Weights of a small transformer language model.
Size: 12 layers, width 256, 4 heads of 64 (2 for keys and values), MLP 704 SwiGLU, vocabulary 32000, 25.2M parameters.
Architecture: RMSNorm before each block, rotary positions.
Training: 1120M tokens, 8545 steps.
Each number is 128 + 32 x the weight over the matrix's rms, rounded and kept within 0 to 255. Layers, rows and columns count from 0. Numbers have three digits each.

# gate: layer 2 MLP gate, 704x256, rms 0.0766, rows 584-650, columns 128-191
# up: layer 2 MLP up, 704x256, rms 0.0736, rows 584-650, columns 128-191
# down: layer 2 MLP down (transposed), 704x256, rms 0.0684, rows 584-649, columns 128-191
gate584:169096111137115145120142095167107126124166133092112117157141098134069091128125143163128115112059112121145090131190175101120118136169151128144104105145120130148127136126103117122097136108100127
up584:166131129120094158177105111069105142127181103087076106148123083066107117174164181111140124131130136149148117147128180133189094153142110145108098155145172158123123135145079151100128131079138103
down584:161131092110097132123147129091144173155149129120120127133166146119064100174203180076138146132142154180186161144146194171165116168111163117132154148140177122109107135127108102070147126098149116
gate585:135131185120171130148077153198109103150238162069133129134069130169144067148109066170169117081087146098106129105115144074157157152151138089115172099133103143117159085079122131111123109175108113
up585:158129127110121128129137128134086103108150113136068069182099134157155141095144171094142131105148072061087155168128146103147145143123125171167164137107120138071138187092136144136131115195076105
down585:153130109149099094143124145081093086121122091141111172136204129105152185153125199134080126088141105105154108156114151147123143098142128126108156099129135253158094122155112111166122069070130113
gate586:086078161119171099143129161124102148139117178059142171128159061102145109145135105170117122165089089072121164094184154075095111089141141124128053170096140147183106150097142145103132112138144133
up586:116165149143152179124121121209116108103102152124167089098074186101156187123136150138128194147099158135087107119098136125128121045119146102211148135087133118113143159171168103126103107113162169
down586:129125162115164112173131122139131068142099129152136162113168112133159072117099158139074090085124126143140123164073133097111152099138124156107122130144106051138110143121066137185145111134135118
gate587:110098140137143211063100159141136147167092178138185185118117075116124119099145084107146108140082127149113185156104141157092122150143038149115170120168164180179121113078121090122144133072129126
up587:138109145098087151109135074136076131059151114156120133071156119117159121190105139110144132201082114092129176133146078119051046121121068114092185103176103128160091103182148181130186128097096102
down587:106142142152106152142109144163141112097134144114129179125107121125126137157131091108141173135155110132093122176129159121089138054081142105141120129137173255137113124145146113108112118140097137
gate588:146115140101103108093180137135078098121121183166137116189157118118139165141091128093126150150066142177101089124114096158174121142214122119171160082109182110140157100182128107131161090122158092
up588:187098188124157138127108154163137112108165178126169148068101135108195133114071084138140124178107145150148113136078082146139156102150124104179149151102150141089144112153085163120187146098208112
down588:143141145120088111127148131101108114093131148159105121152091122150140145100180137120125156181113118112121127149125116133153096151204135169110109083087156164153118113119124114135088156145071136
gate589:172163143140141161117179161198108157122128126157084103122144129123111174133119128103107101142115145192138101148106140135136122131127141095122088116113111113151131179158130161155119090148118174
up589:181119194129136142085100159205093119086169112118097150100148155116132104151081111157132107112067172178163117159140146105116201125149143096139119147126118114145156114121134131170143073126172136
down589:157150100144094122132137166193116142103134142120104134116138161105071173170160147105126138180127151160139134141123098168180134113159154112102118089109121074130115211109146134058127121171122125
gate590:052166069145164095121100148137109169115098171144208166153152060139137061118066117084162157206052082172131064115196170159137158123109098124137167104162189124127137150110132047102126147098139157
up590:099129122093178120104134101125144131114052126094089125127068106185136152093138098129150091112016115173107174115135139096184129103166092205116146145106170155178122165044161143133133061109090117
down590:119140171130070136153133172134058122095155128138160191120158154194076168173164150078147114189106081151123155147078069120208175129112098111109114106114121152144089199108090161157143150160133116
gate591:081130168143088126170136085100165117161153150104156106115125139097112064130122111127111133114125097120133117100164085164057132161132139117119082102111178145131093079147123160125170131059120115
up591:097142118101184130116136089170092124096085137136153156090071114126174107066093128103129173171101168107149123177064119065118180081131089148126162161101110111096168118122142121154137146157138130
down591:126149135078143140116153154088113088172136094138119156135146117092127072075127136147088172198098170115136156147157115156041130148084101093141129168113137000118173106113106114190120150099091112
gate592:088175126148111142133158100115069111158122146118143116141129117148177131163087065100189094127089181148124197112152151135155113167069142091084138104092171121137141104067121120135169157116124081
up592:152146104085110145112139122118157099141111128133107166092080142120186084077142154161077114119151078121078112141172148085182132135166097144069189151137113118079051077192142077099112155125118125
down592:144111100147135107105142110188085116124066130147196152126087176116193092099130131099119135128127118131091134143142130156158110191167113135150201105131123175145117109148171111120104052130111180
gate593:137125167178146167083159148177137152124091132132173148140143102194131051087131093140091141177086115118138145115151119114153120138090101112081178125186143156146121106134135117122142125138115109
up593:128169124136122152164150099105132120195166067122110133128130151131134162176199112136163088109137104124149108195127094097150117112120147133172131125106146144129154100145102125114165124123168077
down593:139089092186067177111136180137108132076131106093132144056158149105181151186167135154114091161148130136147120115100189193139112134158086064129133104180142185122148131144161086135113104107153116
gate594:172129120138120121091129137126129140135051133194113120085101161156148164092187193085118166147083111152103108151201200187159120079176125154172136133144169162116080089184144083087119099096126138
up594:135200150074139072157086140093142126141078151139100151186110162113133138200126117083134142140148114158098147107132148186133127154096158093108133141049092149142175123127162132136130112184166165
down594:127048132133099167124132129112138143150112042126170127120159140119188151109164144157123131123146112162134107175161109101158146153159118109123143158161129071087150135130126183122085137156139132
gate595:178110130127156156118102179171103121152091142078075106072092088126169103114162166134115059118096098151169168141187075131101044183151164064127050074161180153135122115104163151124153153199054139
up595:131125095138145166131133168152151092142061151130179151124150133217075123080169109120128119141127140114099114139154187056169069133140110128154086164155135123077071102130175162118077111170101130
down595:003096119126089136178110147182121103138109121132136130138157090128217123168107138088137113148157088095137140109093136134162156187133103138113147110094113098157099118120069159115135103142176148
gate596:124143166158134126144109109110086087110156101139129146107166122124186147107139137145109106141160207146086157161107132105134125093146082073147136136164114124121116127129097125145164123170106125
up596:162141122158117067140093139104119129109159097107109125136166148122181175152145156114093099120186184135084139165126120120197168100133114081125192122138070144129116172145108112113172120159117142
down596:138141119152105097132166142105170166102081114097140119157198169142059117129155155136138100139166108124121105113133123114168083119124137101126161123137106125098139145141099102090095130169118122
gate597:167065173124195162121170078092124085133138148127210113108135158112120151105118096106156019110097164105135144071047095142106129105169035078139140132116088142153144191208082159141195167137137138
up597:139112150161169132129131076175149146140139204094191152122092088118095103120084194144121139155065114123119122060119096125116178150103143158167103087122110121192136204158121155154135103132159082
down597:092090097135106194142150129178144118076059137176189148155175118142166070136196117088124073145132155087112099124160136148087148139127045160150145158105122185150068121120089117152148114102115115
gate598:140050121107097083108155114159075193152082104091098143114093094151167087154149135151167124135083131141147165079132113067175176157117078124171126113077114103117095064121108099132164159122164117
up598:186172124116138159122127152119132095083169123102134110167142190124136106142085089098151102086137170179126086118167135078140070077170144141107065148129136148150153144168125167172105127142139127
down598:109113116131128097157154094125072112129140128105118128170165133167146082126076124126149141145093173164098160101118154132105142115138118114151088135093170114132123120121192149144159107066134126
gate599:127091118173101125113117158154159153164188103136152163084134130148103106114113107109102130122188166146142125115115154130163125125150144081089131163114122155105135098145080161110085147104130136
up599:114126163193098162129107150123148124182159129162155162102138100112105110118131068095103135152184168130151148136139166110164099113120147108066135181133174122087145100167089151113094159105110129
down599:145146123103146111130146115149100114090111176130049108134113151139121159131110145128117141129078089119101120097112119137098137126144085152157107121119079183149136125120158121061120155149164122
gate600:122140162148084103106085149130120119110096143129117152146158068101165116084144096129186156127125126133104115190120154137067093171077108088085123093060122113125125093137162125155120136081093092
up600:124120128127154154137161125138120176071130164135146143187127115162096159184143135105134150080122118059122151121062132101077073178136169161116132133144073123099140204099110078127130150134198103
down600:084100130089066153091100133157115165092076186113129103129120091125178063115122157092118118154131099150146085167149153105145148095112116120131137107119118096143160151157139096117123095128135036
gate601:121153116068119150146110144216145102144075166147073087097151109064136161157168118079089146093161149111129081158112132146129174095132084175140182085118070141168150132154114151151134179145106092
up601:162181115137124126138161175143141167096178098147160099119100092097113123117069142181111134156151122094088138152143153159123155135110188183149149076140126088067113110107169088087161122145087104
down601:163097145109112167131101140113183109168108170110096159106135082120105109117156131133181130125098094146136111160156136105099134103089118142095124132146098162200162109117099139116138142117172168
gate602:175123065104142138101115100156112104073098135137072116112088136164121124077119117106112130135089124118091143156141142080139086117107130092115081092150104081088162133139101176175084142114103093
up602:181121144168144151089111182157115132159154165093139091154160095102097132121144123106100075161162130126157118126097106098108110073144124117107102097157159173128083086130154175091108116129103142
down602:149117144120112083095112119149140121097142123120118149134129128128115086169128083092132148139166165108105137095138165088123180148160126179065121101119104053096155095099132091090161089149142111
gate603:148168133146133123112116098165095058144134153151104084148144119143127182094125148129105149187131192161122131135107111094074158126153091118107135130115126120148174127125155168157102112140149135
up603:087081148111131162148130145098165149126140109086182167114123097120132083144092097120148159078086021093115140095146156135149105146119138186154106135174153123112096123110113122130180139094126126
down603:068150147095160129139128143095103120096097162138118097117117052117176093102124113138121166115111101094119128150100132099089128111103138156151110173116146179144106095135102153188130148070136127
gate604:118129137131132122115085151141120136063138072098211208107116081030095120144106134117204125124111143120193100142102114103083103165122149129153163177150165209161117116183140117045120148107106130
up604:110085186203153124121122138130129109098152175077191146142084085077113070086165140140065069102120138109198172207157088148090069120171084109204118139189164197119114091111150152093193125094141138
down604:120134122135130152097138172153125141086119131094161138118098104122105108131117130103117130117128134111165147168141120120122124143138127108146133109157118255122122156163117128000136126144118138
gate605:081111096150109108137079123138084144130145149112188112094167097102147078107102180109103136157133168117085155168074102112096169160086126153118094155102186140147129089189076127070137152132106113
up605:155089162119116115122109173133142077176095174125135141136170087091120122148102119136104104165082205155140089121152112127069113150140142085112136122154165146079109130156087143122136115109083144
down605:104127162089167137104154103123099104092041112109151155161138093089112104125126138121095168124177114100100098163071183101099161110152138156127091157130169169113134090113115160177163112125109157
gate606:108125140082136095099104131089154105111134114108149155144107138101128078105077166078134124209127149125098127113128125092129187104142097109143138127192118061138165150157126145138143156102132084
up606:097138126146120122154097138136088143134131139123082104122106070101143099236122147138102088138184117100133113182189148157128095160104170115175126112140136083076168138183163180159098114101058113
down606:117116116133131129122124179123144168148162099149108159127154121105058138114110145098146178117135138167146108141051117143172083209096129154117125121104138132130147096138145097140116158136093148
gate607:109170184112063097176176130090134122146062108108190109097181141139127119218129174116144078106086078142135161144092090095112125152113170189126117088076122104135115106154106123162115118110155117
up607:074172189152106219086135154123165159087106180144083175150142194170129098151154149159111163147100068127076193099138130088154106168096117119103147071095113124164102171107089193164070115132128132
down607:128139110122093122114073085095098140161147051170126063139148149146162192159132147133138075159172144156133116164130123051112157170150099169103079127112130102138184079165102082142150110110150183
gate608:117155108101161151133109086119109113143178075110113157087121104092144116085139075120136111138097176169124106147129101080075149112151137158120121141113156153076131026136116144127135118091071126
up608:118111103169108119094156117127106064122059125138153122150103111130119142161095149117123165153136081119111153096114168122114130083118123127155114143131133049203103144126153114172139125075161167
down608:124111083099151118182154072106129072158114138117122149076096126101178180039159116157187109112110140147132117148109170101155176121117152153135140096100138075085153098094154116090144138104065093
gate609:173144186066113147182077178188190096146146147104201162149105072101146074133093176123106163138088122119099144109101097157117093146095145096086065230099125114125162104131088162140065138084162049
up609:155090111139130163093155111183131173138142147088118120150093143158115131076146171148090070155052166150102179185065120112106097082115032117160151132084095138166087122098052139153157080115173207
down609:072144121068129120196140110068130163186155162134133146120085138148000094128128123180141125113164130161122164122147090113117080155081076115099157084063106159106063112153124167110180095112111073
gate610:142133137151151105148177081117120145197141157145066142180178165138144116099141113077107105107115146149156164128156143205101174164071096095140147175164100111126163159103082108107181119100092177
up610:072113113108167154132169172108179167133088157144192146157087139179114048112082051123137132116053051118117127085152100166189128125119132116123150130196171124152096160131086119123187135143081081
down610:163188144123159065112100059131119174136122097054115173113151083138140186139125127154115137111121174164147088213123084120136053106145129120168139145101121049140141131117114093169116166094182114
gate611:124087134126138130166187139150125098188105109111107098097113142164189130088177119091162147146126085106099161159126080086079141094142109160079087080132185118106132105109152172123137146124061111
up611:138140109093172147132115099114106160109177118089099139160117144151090098155156087160114130110126152152098086065133080182142130132127166125129198174128145107149144126081169125178141145153183144
down611:109093121135089106136109103113142099206148120109107129096102153115183108101160180083155150136132105168168226168173137108122143144095153123093100076154145153092119110128111127088119024118062072
gate612:147159106179110141087118117185122177116088100146201113109163092151152126065174142174147102140102162088124173211171111126151146154118080115122093129183160160174139138185124057099111117126100137
up612:128161132132123153247082125162098154163155148143166101159178129109129200126163197210132159158109166148143085124085116144108084114236114092169161091064178172186090117142009162068137140154101115
down612:078129070140110132073134188138162159080062167113147097115152105090128164124088098103079102099130097163133116066144171093108142122171148189159142113128089255135053157084087134103110097121122146
gate613:125110127138076157161131130122168121081131093152163165117114112093111181118138161125096173069187218141171138140101077156108150134095133150130129141114144119107082173111101007161092164061149098
up613:157143098121029182152161130115126100118171094103128156088161128126108080142168161123161143124150146132075140139114051105147154170129118119121064049114124139131094145166069106174151144143103107
down613:126083125123086182122189156105126138101158085160121175121081122106117081167139144127130171157184157142109179130145080105120111194124118140158076103097125255085109184129105122142133099118097094
gate614:164153134086135136233161166184160160114129199044139181155123058059126102166188168089145160185145094185190077162090093158173145116161205092148130101191171152088140059178139147120157081118125110
up614:185111082154138065132126123100125168131076119140157102126117060095136066140112100156155197137127151177084094126135179159152168149102120091154109117167153134112060167163098123144126138137131096
down614:134150195098182155157123134146131160185154114029179174111138154114077125158143104113144141101089143096133082114100093140116148089139105100151142181044122057203170189132166161139105196170133138
gate615:139191165155169120062154143114154083108125092177108184109123118141140111102134121129092061065143093125130149130130193115149177128152099193127146108129074094159054165096159108128082084119096119
up615:074115078134069107063167108126105146122134079074112092175147118141151084135200127127147136140190092132138047136156164137146161167070154127155177136068152141139135150103124215118168070124146080
down615:117138070141142144125133100145114166074135127152112101155099073130175143124140149091125115132160077161112112162130080146136130081094150156162074125133145070199167167128048118122128013112138166
gate616:116123168158129155128092130169111124106145144148116158087131110114139158142153154154103175165124103110114114114104096122116122105110130124118214167151143176115104102111105134124083100130106131
up616:122094150171116164153125111182132134068172148153132163073121142113094127110118133182061182188140116103178141160128117112137058162111132122126202205127174113108072109170157180099139115107105181
down616:142127092117197100125121099127098123131106154128116084126112118194128077091143148118139117111126166147108125109113098087122136132112145178149081127101093145136118112137080121128173152120142111
gate617:123103135147150157103182140090097167111129155177085119144071134151108077123129135095153150065132111186133185136071128116116145108127117217138093123098102156187153163115187090110105137146162130
up617:115100121128112114133062092173139125133115229167098083115143140143108105115079136099157058191103175121102112103117096159153131132150123125127160080125141153135119108130055097103103117106153122
down617:168154116136164167139172121103121125135129091104194121091148102102174132158070134158067132131198084166130118151171173129124156148089166073132142125168099056114119136109088120139169091173114123
gate618:117103150145217166207112143131119108115147154197110193146084099130164110126122149173162195075142106131179093110128105138100145137099139166107168155172168118095107113137132086121104121143139166
up618:093153128133086120114126080124194073174154160096167112050127123137155099103126153098112125170174045073105161129143112133120195129139159139136138110142150125156074108104117206133164090128173101
down618:085066126099110133147163134124093146156098140113158146062104140085144088093123132189087101163127072053101161168124132146104157119115149078122141148102138114114113119114108113080118064146125066
gate619:114116173092147064128100142155138144143158114156149106093114104171141109095122116043130094097089166114105174123103136139134168104157120139088104110106085177140147157121138152129107082128138085
up619:087081154101118109113083176179125148139092047119138094102177102110148116071152094070111087137142122129143195129131132133123112167146118076111103084164139104091133088169087126127096124102158134
down619:119124130118144120107143182144129109150130185145141147143133100137100163105127114140148166113064144154089123145151105132152187101105095091120139089115174115103109157092155082117147166135110105
gate620:111179118135112118178142113174063149083133118001158183125105122121158143205118157158162132118147121175141118129146119130158181096093163110120140111144096113103155116124099151150163163070091119
up620:097142119134122113154101155140116058130086115131180154137145097108089155164137141182119075141174158135121095121185132147156069106153206122116147094141115139114118121123090135097112162107115175
down620:098158079162111126125137096162118106135156091116158127172144110122000127098143126161181143149113133139125095083154122120129178148149129158162132098122138192109163108126132154130101132117127171
gate621:104190129074113127111168174142120143110093148135052137134059119166145129145107133190078169123117117175153139101177091106106174141119132133108104050137125117161121139122136176127108213122140150
up621:079183119153107112115095130115087120122129173163160083133140124157151146130107170103152163157127141160160139190131114106123103084129179154187102086172157154078147123117172129103131108150165093
down621:145157139145083137144160173106097172144149104105138136114132088144158105150117089126150145161132117189205062138147143124144105091141070170076135130078098072101086092119096079097188104116137048
gate622:167094133122142183121148162155145155194135160102120158123066117085128135089132152092070127104112153118140101147078162149154092118064149117127120095078117125078082138149152137110142122146126095
up622:159095129110120190136083143172138122106215137125083123097172118091120094134148161077029108102117142135178151172104112109179115086155125133166097106130129124100138139140144125154100180108175136
down622:124130107135112144117151122139117119116057138161110060127138111152155101114130103095096085103026146113176146084128144127135153078124105209144124107160075133131188123105093127183104097129172142
gate623:132140052134127090091158121070105080087129115163127126149110116104108197136141099124155100132149118173138160132131160158102154190116129086196145144153160155109126071135087056127116170099128093
up623:084098123164121178115134113165117132100094130091146093134125148143116102126075119115096154132092118178152108076101135164083134143118086058177125091137153098179140140111176129125039142129169111
down623:130145112150121087128183181186132122140127150190070128089107124124174113135156120129130062124141119092099138125126134089138110140134155114106136177057193125106117151130149113139140128120073129
gate624:100186182142139167123128100179122121144119102110137127092107122143136165140166140146118158121156144113121117117088072131132113133085099180118140168124087111152115126139137120108121148120129151
up624:172145186104125122113148127109096106167115131132194125166174087131121124129106124117174114099129108061117139146139110091139101170033129167118042105109139116093068167155143183110091135126127076
down624:132132147135157128106147133078108148101131107130117169139109111137054120137089137119166141129127137083135126118131161155104130148069181114163152123128133111138166107175090164090136098140105126
gate625:137096154150140119123094167144124117100117117168168073083166092089095135132127135088098129133128172161126103141101064147136101119129100123174077122160124151075148153198125138086125144102129129
up625:148121133085158110173145136120119087057123163070152129169135181128125106188071139180180140161123130091121119118123095121084171082093134172104152204127099139202126174095086161110100088134123097
down625:137081148156104164090109087160069120151088068140107105129165132125157127132145132114121125141129123140136134137189143151169125162141153088178116095082201007119118084135082074218120069119148137
gate626:108082159146133113164145202076095110111167181128179140172137116043148109207142137081090019174170130086180078091165074121098071151191156065137106131132208165086094096157127131113112107099114133
up626:160116114108079161068098136179124149138132114187099142158157181136165181072082119128106136122104122108159122165163088099166087091128195152128069162112130109086057111097153134125129123113101166
down626:125095111197126137126073137134130117065076127145076085103161139103060114112121119128110111147115158153122166108126179093062155124107068105125101095179073008140143105129111103121074142102155124
gate627:106108117054136112093116155178106136149138193115125149152121129062124130148074153061092057089146171173180143175092123140120098117151107098086130114169151113095146124183102123068148124062119070
up627:187148180162096160138140134150113155157092108089145124119157107104159144153150139154048045087139117102199098148097113132120118190116105114070135133122173192117095078175154085095111100142091076
down627:118153135145088152128113136095113148084134125106155122135122160171139124138137165127160154161121107129148179144155128134134164126169108142139129155166121255128145109128127145070119129162125128
gate628:136143126131137097103137109151118119128171113123128159119177130123160129099097087159082210078106108181179201124088106115086126132121110104115090161114141164169114120156108147116158084097121164
up628:092103165171136179166082140190142072167087200130188150137062129129099093152139108153148189146121126124118080110134154100078109171158140141074127163142160126174098125173102130108112152149178123
down628:072148080124134128148127131104155151089119140131115126102124143106141091156079156140115112148121130120051158091115165141078122103147122139165135135145142172131231159114106146142135113069116224
gate629:148123123164094158101155118125160118136089111133143130078106131100115166125115085119148084156104124134130121158084142118099139112135113140117113093148135120135116076180141092108135133121097137
up629:099105174104147087155105106114125157148159135084124116103130130158104141149094171140089154092092165162107083099148109109135098109179118103121131165092145090117132106062062118124158139146178165
down629:133153115150142162126137149119126115104126096156146144127159146067184174117145106149143088191147126123083129124131114113118099080111166095119139077140132017096076152196104151159110110130062108
gate630:117125155154151107102089158174112093096152134114096127138144129095122105182064176209083067153110141115111218161141142151154073133161170125170110078121100108118175099179140139130139159155152155
up630:133133114095135142172124125154147121181176152129143129139130107121116118057079153170056064184098129164152096076112163167135129090132150095136120117158141135100102090136133175113140109123073103
down630:123122155138159135123112158126099180077111134164106145160060131117122162110099165095124151132084119146078057101183099092159127075111047215135155139150099183110101125108160178116143187186136116
gate631:164122146133124135110098100123133115084085104123134126144122076153103155126085128147148113177078171162148130151172152125131136130108104144079081141180186166167169142174114141145100129136194119
up631:134114116126131082079127135128133119139142150163122123095108135153107158142179104109159110167092115112094137105126131097076131100107214100134097109144138122098084067148099109102098112147114132
down631:106141131126084093097167069114053078124171148135098118177145114137182134108153145137126138151149115112134145096136119142105124078107142140134135120107133173115064129140146112127138119139110103
gate632:125115191143123144156132097150146131104161125126123101142123171105155083123124159153101102136091079083145156126126107031100087149084172101173180102078105132065150106166091132154092117122187028
up632:085099091172115132127170191143076136154060133147221080143152092108155117110061084209141099146108076115089096117128095140079108160125152129146084155156109135127164116122133125099096173143110183
down632:127158140104103094170169100111123101120167083058133088101065099143158148163154142114097156180176199189119169149105050114159096142200150080113126104207185126174096148109101111205187134111051063
gate633:091116188158086169119102109155109108136117106170122126160103140102130185106130125111101139158135196072126133174086134109119125084152115093136118111163134122090135093164172142132150129102186135
up633:126094121137088117145133148107129118143109115151109091146137136127126213162131147065148107133167140080102143162118122145161121117152129104098149101095089140102165151147148130117107091157151152
down633:120117097124098099140130149142166158169144125149135131160148187136110147160137142075147133123138097137116125182133145136178115162134152123076134077111123119141144123115134093130144104136124159
gate634:114095158142083157123115125204130129146188091160136129066059085116104110185153161118115082183108118123163132119073106092200131098135160096092120165071214106109173072165230187146108150140145175
up634:110100101120158145140154103114094143142188138157190096154091098168127105125125150255158146149142050099120116101173097113119129136051163152145125121086180133190091176096109155112094079103141095
down634:106181159126082149160115103166092107162140115106158141115143135087088143112109199153161101137179042086181160111096104164181073151184154133119109137125126135138128108131218161141216145200156187
gate635:061131171119099173170069111178140131115147114149132185093131112135096170151095117150202185122113069203167105062141118147142138182081052149169091115107149142088123151162163101110111122140141164
up635:171115082161161160078132138133115101093098066153091150114141165106140103123102121099172140199145149091171087166107156126115147174089143156110124152120133114076163129129178108129141168131094149
down635:119155140148130158126162108125153032112074127133110115125162165141129108147087129151085141087197135131107117068091128132101111130094122105107155106080130049054170107141097098127141179108114165
gate636:126085127143114106073173083119115076146100157184123150146197115194109106138119151183215146081096088132207137081159137097104126137120085079202129193149114091123110103153110086118145140153129128
up636:106147124097069125121174123095096172128153165170087109137066151108130139111106070087124135115179146142098169184139081098054134171145098121112134072145124122126078110155176176141183108121136093
down636:100139157144140169122164097123101180155160135121129121189071159137117142067099127153187149146132126147206207134077099131136136184091118105106128130109070023076110083129152137108127144169130093
gate637:153102187089150152162149105165096171111093096129068204139074146124106100141132162159170129125068082119121095151139162125091101142103102116072127138102134117136057138149150125126121140160142053
up637:153042103066092159095126089146143102140137106122120092089140111099160142123160204147161152109078131136141128080116091154130117108112120133095145111132136100160081091170132127101113143111085134
down637:143084138151159100037113159133118093091142183138133102147112170136141117103075140119143167114086166186144143060104082099112145106125124153166105146150093091168107127097094134173098080120085106
gate638:082154177108135095119117170166121209117095105084077070089083076138129125178110130163102136049116149156125126080114113170118106146122112121154103088136079093184148161106124163155146157127091146
up638:192078112160107076119106101039152133113083172176105123120071172157098147178076086151169128127113106115132131123171120123121100157102130171110134189121132092133123091130111114151123167183169151
down638:124122176109130129107161149105040132129138140151137094103121111122110137134113098101125139094102158102108131145110122120103130151115131120135127126098179214095145118134093120042128108128098171
gate639:124098162155163121153160131147122129091135109162129122128157133112158084152116076164132114144130152085133152124139125103145125150128101114143117135127150115141121091114094112117131178135190135
up639:163092122159143103182191151158136139114124121165129119129150147135145121150130089103131103130150123083112132138177087114216113154152147083125126127122128136134104150129095104082120167186193173
down639:169081113114116169093168146119160167118130159137141114076121163133087136104162161100167120111157099105114112150158120162216086123128172100084157080167110159143101150124119094120117118180150155
gate640:160138109174171150091183117197094107086128138134154127139150109154172104101129105091121075165038113086123177139165083099122132116163105147154186113139124130194109124112137093107117156127089116
up640:121059058156108092114093152068151121140129102169149099106107110089092138070172156147097132097133129127087106105104191159117138072134155137108089120136118120177175087093158127116146081088129142
down640:102096103131137112174112139139164067137142129071099137146070082134123161111130112126167128089137139205060126112127176106048060175101132138094133133180138128097071136148152150077090149112122068
gate641:154106083089106159130139147170155110142082150084128146128094090134159132171128053157063120145144161154139139146096105166151147117086102109122077074093137159119182136122133145124141167103131155
up641:074119149158135128153054174146064107111173132156180127183141112100122140124126227173152156124108100112104126121140185157120122073150140160122105152118125108097094097130192163137137133097083066
down641:109100126138102121163081079098103107166157051120140077123112155120129100121150178167143156160113139125080102152164109147123126093171122115105080108149129104113148143104182149222116108160088137
gate642:156115143075111073104162134132112151081154163115089087071146110145147113112129127108161097126126124120128048100156111153123143148133083098129152077197136121142106114105140157150122117152160118
up642:182169117177137152123176099171133146167130196100093138101168145130094160156158163181080165136117139120132113137119104115111142077132162141092099107062112110123141141080225198139114141132114125
down642:115169119135110118134101140168080165095163100108146125129097116115112152132119177107086091147115122109131117176142124130146138168109152133119149153167135219097149102104073132078082096138128133
gate643:181076150118132171127193132170098089187149111188131122098176127167175115135083108089127075125064110110099115108090104080158085137068127152119159164128163102130067105158108071119128123178145002
up643:134147166157158087159115156166115126149136140103128144090111083094107089100154146144054066145113180168147120077194153132159097112202134100113185098087159145115136100150095115132179153059112154
down643:108172144130146098159147141137117136125149166116134098065107147059255151130118168126112131129110142111124154164149068147137169104168153168150045082110160138149124106135118143156157120117118131
gate644:108113155086110121133169160143141109120096108107077093093079092157135160118137102126160108152076194097099120077193088139134125139159109096093112085178155111132135122107100134126102129147128129
up644:151124100155121124094101104130129126159073105106129125149204117100099072139112179116113071147203126189155157096072148110124159156069150132128131166135101105118139115118134116138139146139121098
down644:125164132115146134105109138110122074119126110123108081114156099124129119113127107139098125141107113109104157082091139081069165108140131146126091152105120126121147154116154181173122165127151109
gate645:114111102134120126153123157149127117124122197196151076116144110150131159065087087108104119146106137147141137148166139156147105135171124141165061145160135119098092097134139090109110110133098161
up645:109123072127093118124156132162104148120125067109140076095095139127116149161121116159095107184113142166114115039125128065186137146208152110124079113120171098133098091176150085162108095120162146
down645:173119155130154099139142200128125100129147159085098147106106105131044216115090130142135159065162089108143161128115132187143146143095089149130161152119145128155117133104163121144100124134076118
gate646:125080221072127229190145200118120152129108136149160205130123093091068165118132082134171098126106154117172090146117170159068079151138101082163113124155110114134060133155070075066170148097139135
up646:119137153079119186112180071110139125183150141089172178102128140118116160129121179123183065152119109131137067129087109161081087166107113100157109075113154140091132144115142098129110110121115091
down646:151149143155118131076127141129093172074138129138159086115108161175120141125125145146110105118136108087091128151115156074151167120142092151142171195120118205129125107098085113151116130149150149
gate647:050097148131110123109127160172078085123051134122131087097197081171191109130106075067193125145120085108143110227123112184143148182112164178131133114122127139049169125143150134084192160172091144
up647:089109075156134110101072160087147166118144090111149142084148146113129128120076121086179194111123191169170132117097169176114071138168099080160102132157087107126161066118104098158099136202090078
down647:098120128101063074132074105181147155129111152151159104122170133121139125119152130095135096137130161232104133166108085143130141125118150161137120122114181064107173140129110152153133106142137136
gate648:085098098141125174157144083130153103153101114141125169133092133124134176158162108125143118123139177153139173181115085163116152102105106147154109137120145146138111123115114114117079108118091174
up648:130147145132150094136090105110092147097167121081149141195078118117104109116136164109111201125110130176106161138065102149109176113130134158147098139085090117056158133126203092114115105135147049
down648:115180158086133126135118130136125133135079139118151152144142160159116073151097150152084147125093153085092119140091165103128115164173154149186073131133138077148195123163102155223097126156087130
gate649:071156094155080091052076125122129152151132122164129135137133181139109124059165146132144063067155144093175178128083128168181182155125142159194108166094112106120136130103100129148155148096093091
up649:178128133192124170108154145116132176107047088167143078128144098060140117159169112095123188139136109146141072098099104150158091152080109098127147080153132113204118154141149069091163141143088052
down649:097168110058156132153115152120153098161130145098105188121196170136094185106143128148157192150133091049120169139148139066099082060132118134159115174147124179159119036091160120120173184058149119
gate650:102102080140158114148109164118160089128141095129149117075131133080082133114164125098062042121158139199138155180140076131141093114084122104119151141140165120061160132150115111141150130151149129
up650:131081063090133146113111121148138112150116064145136139140097151097138101070150117110072064140151159143143139071096108080095155113184107096096164114111152156097136120178119098102123079109167157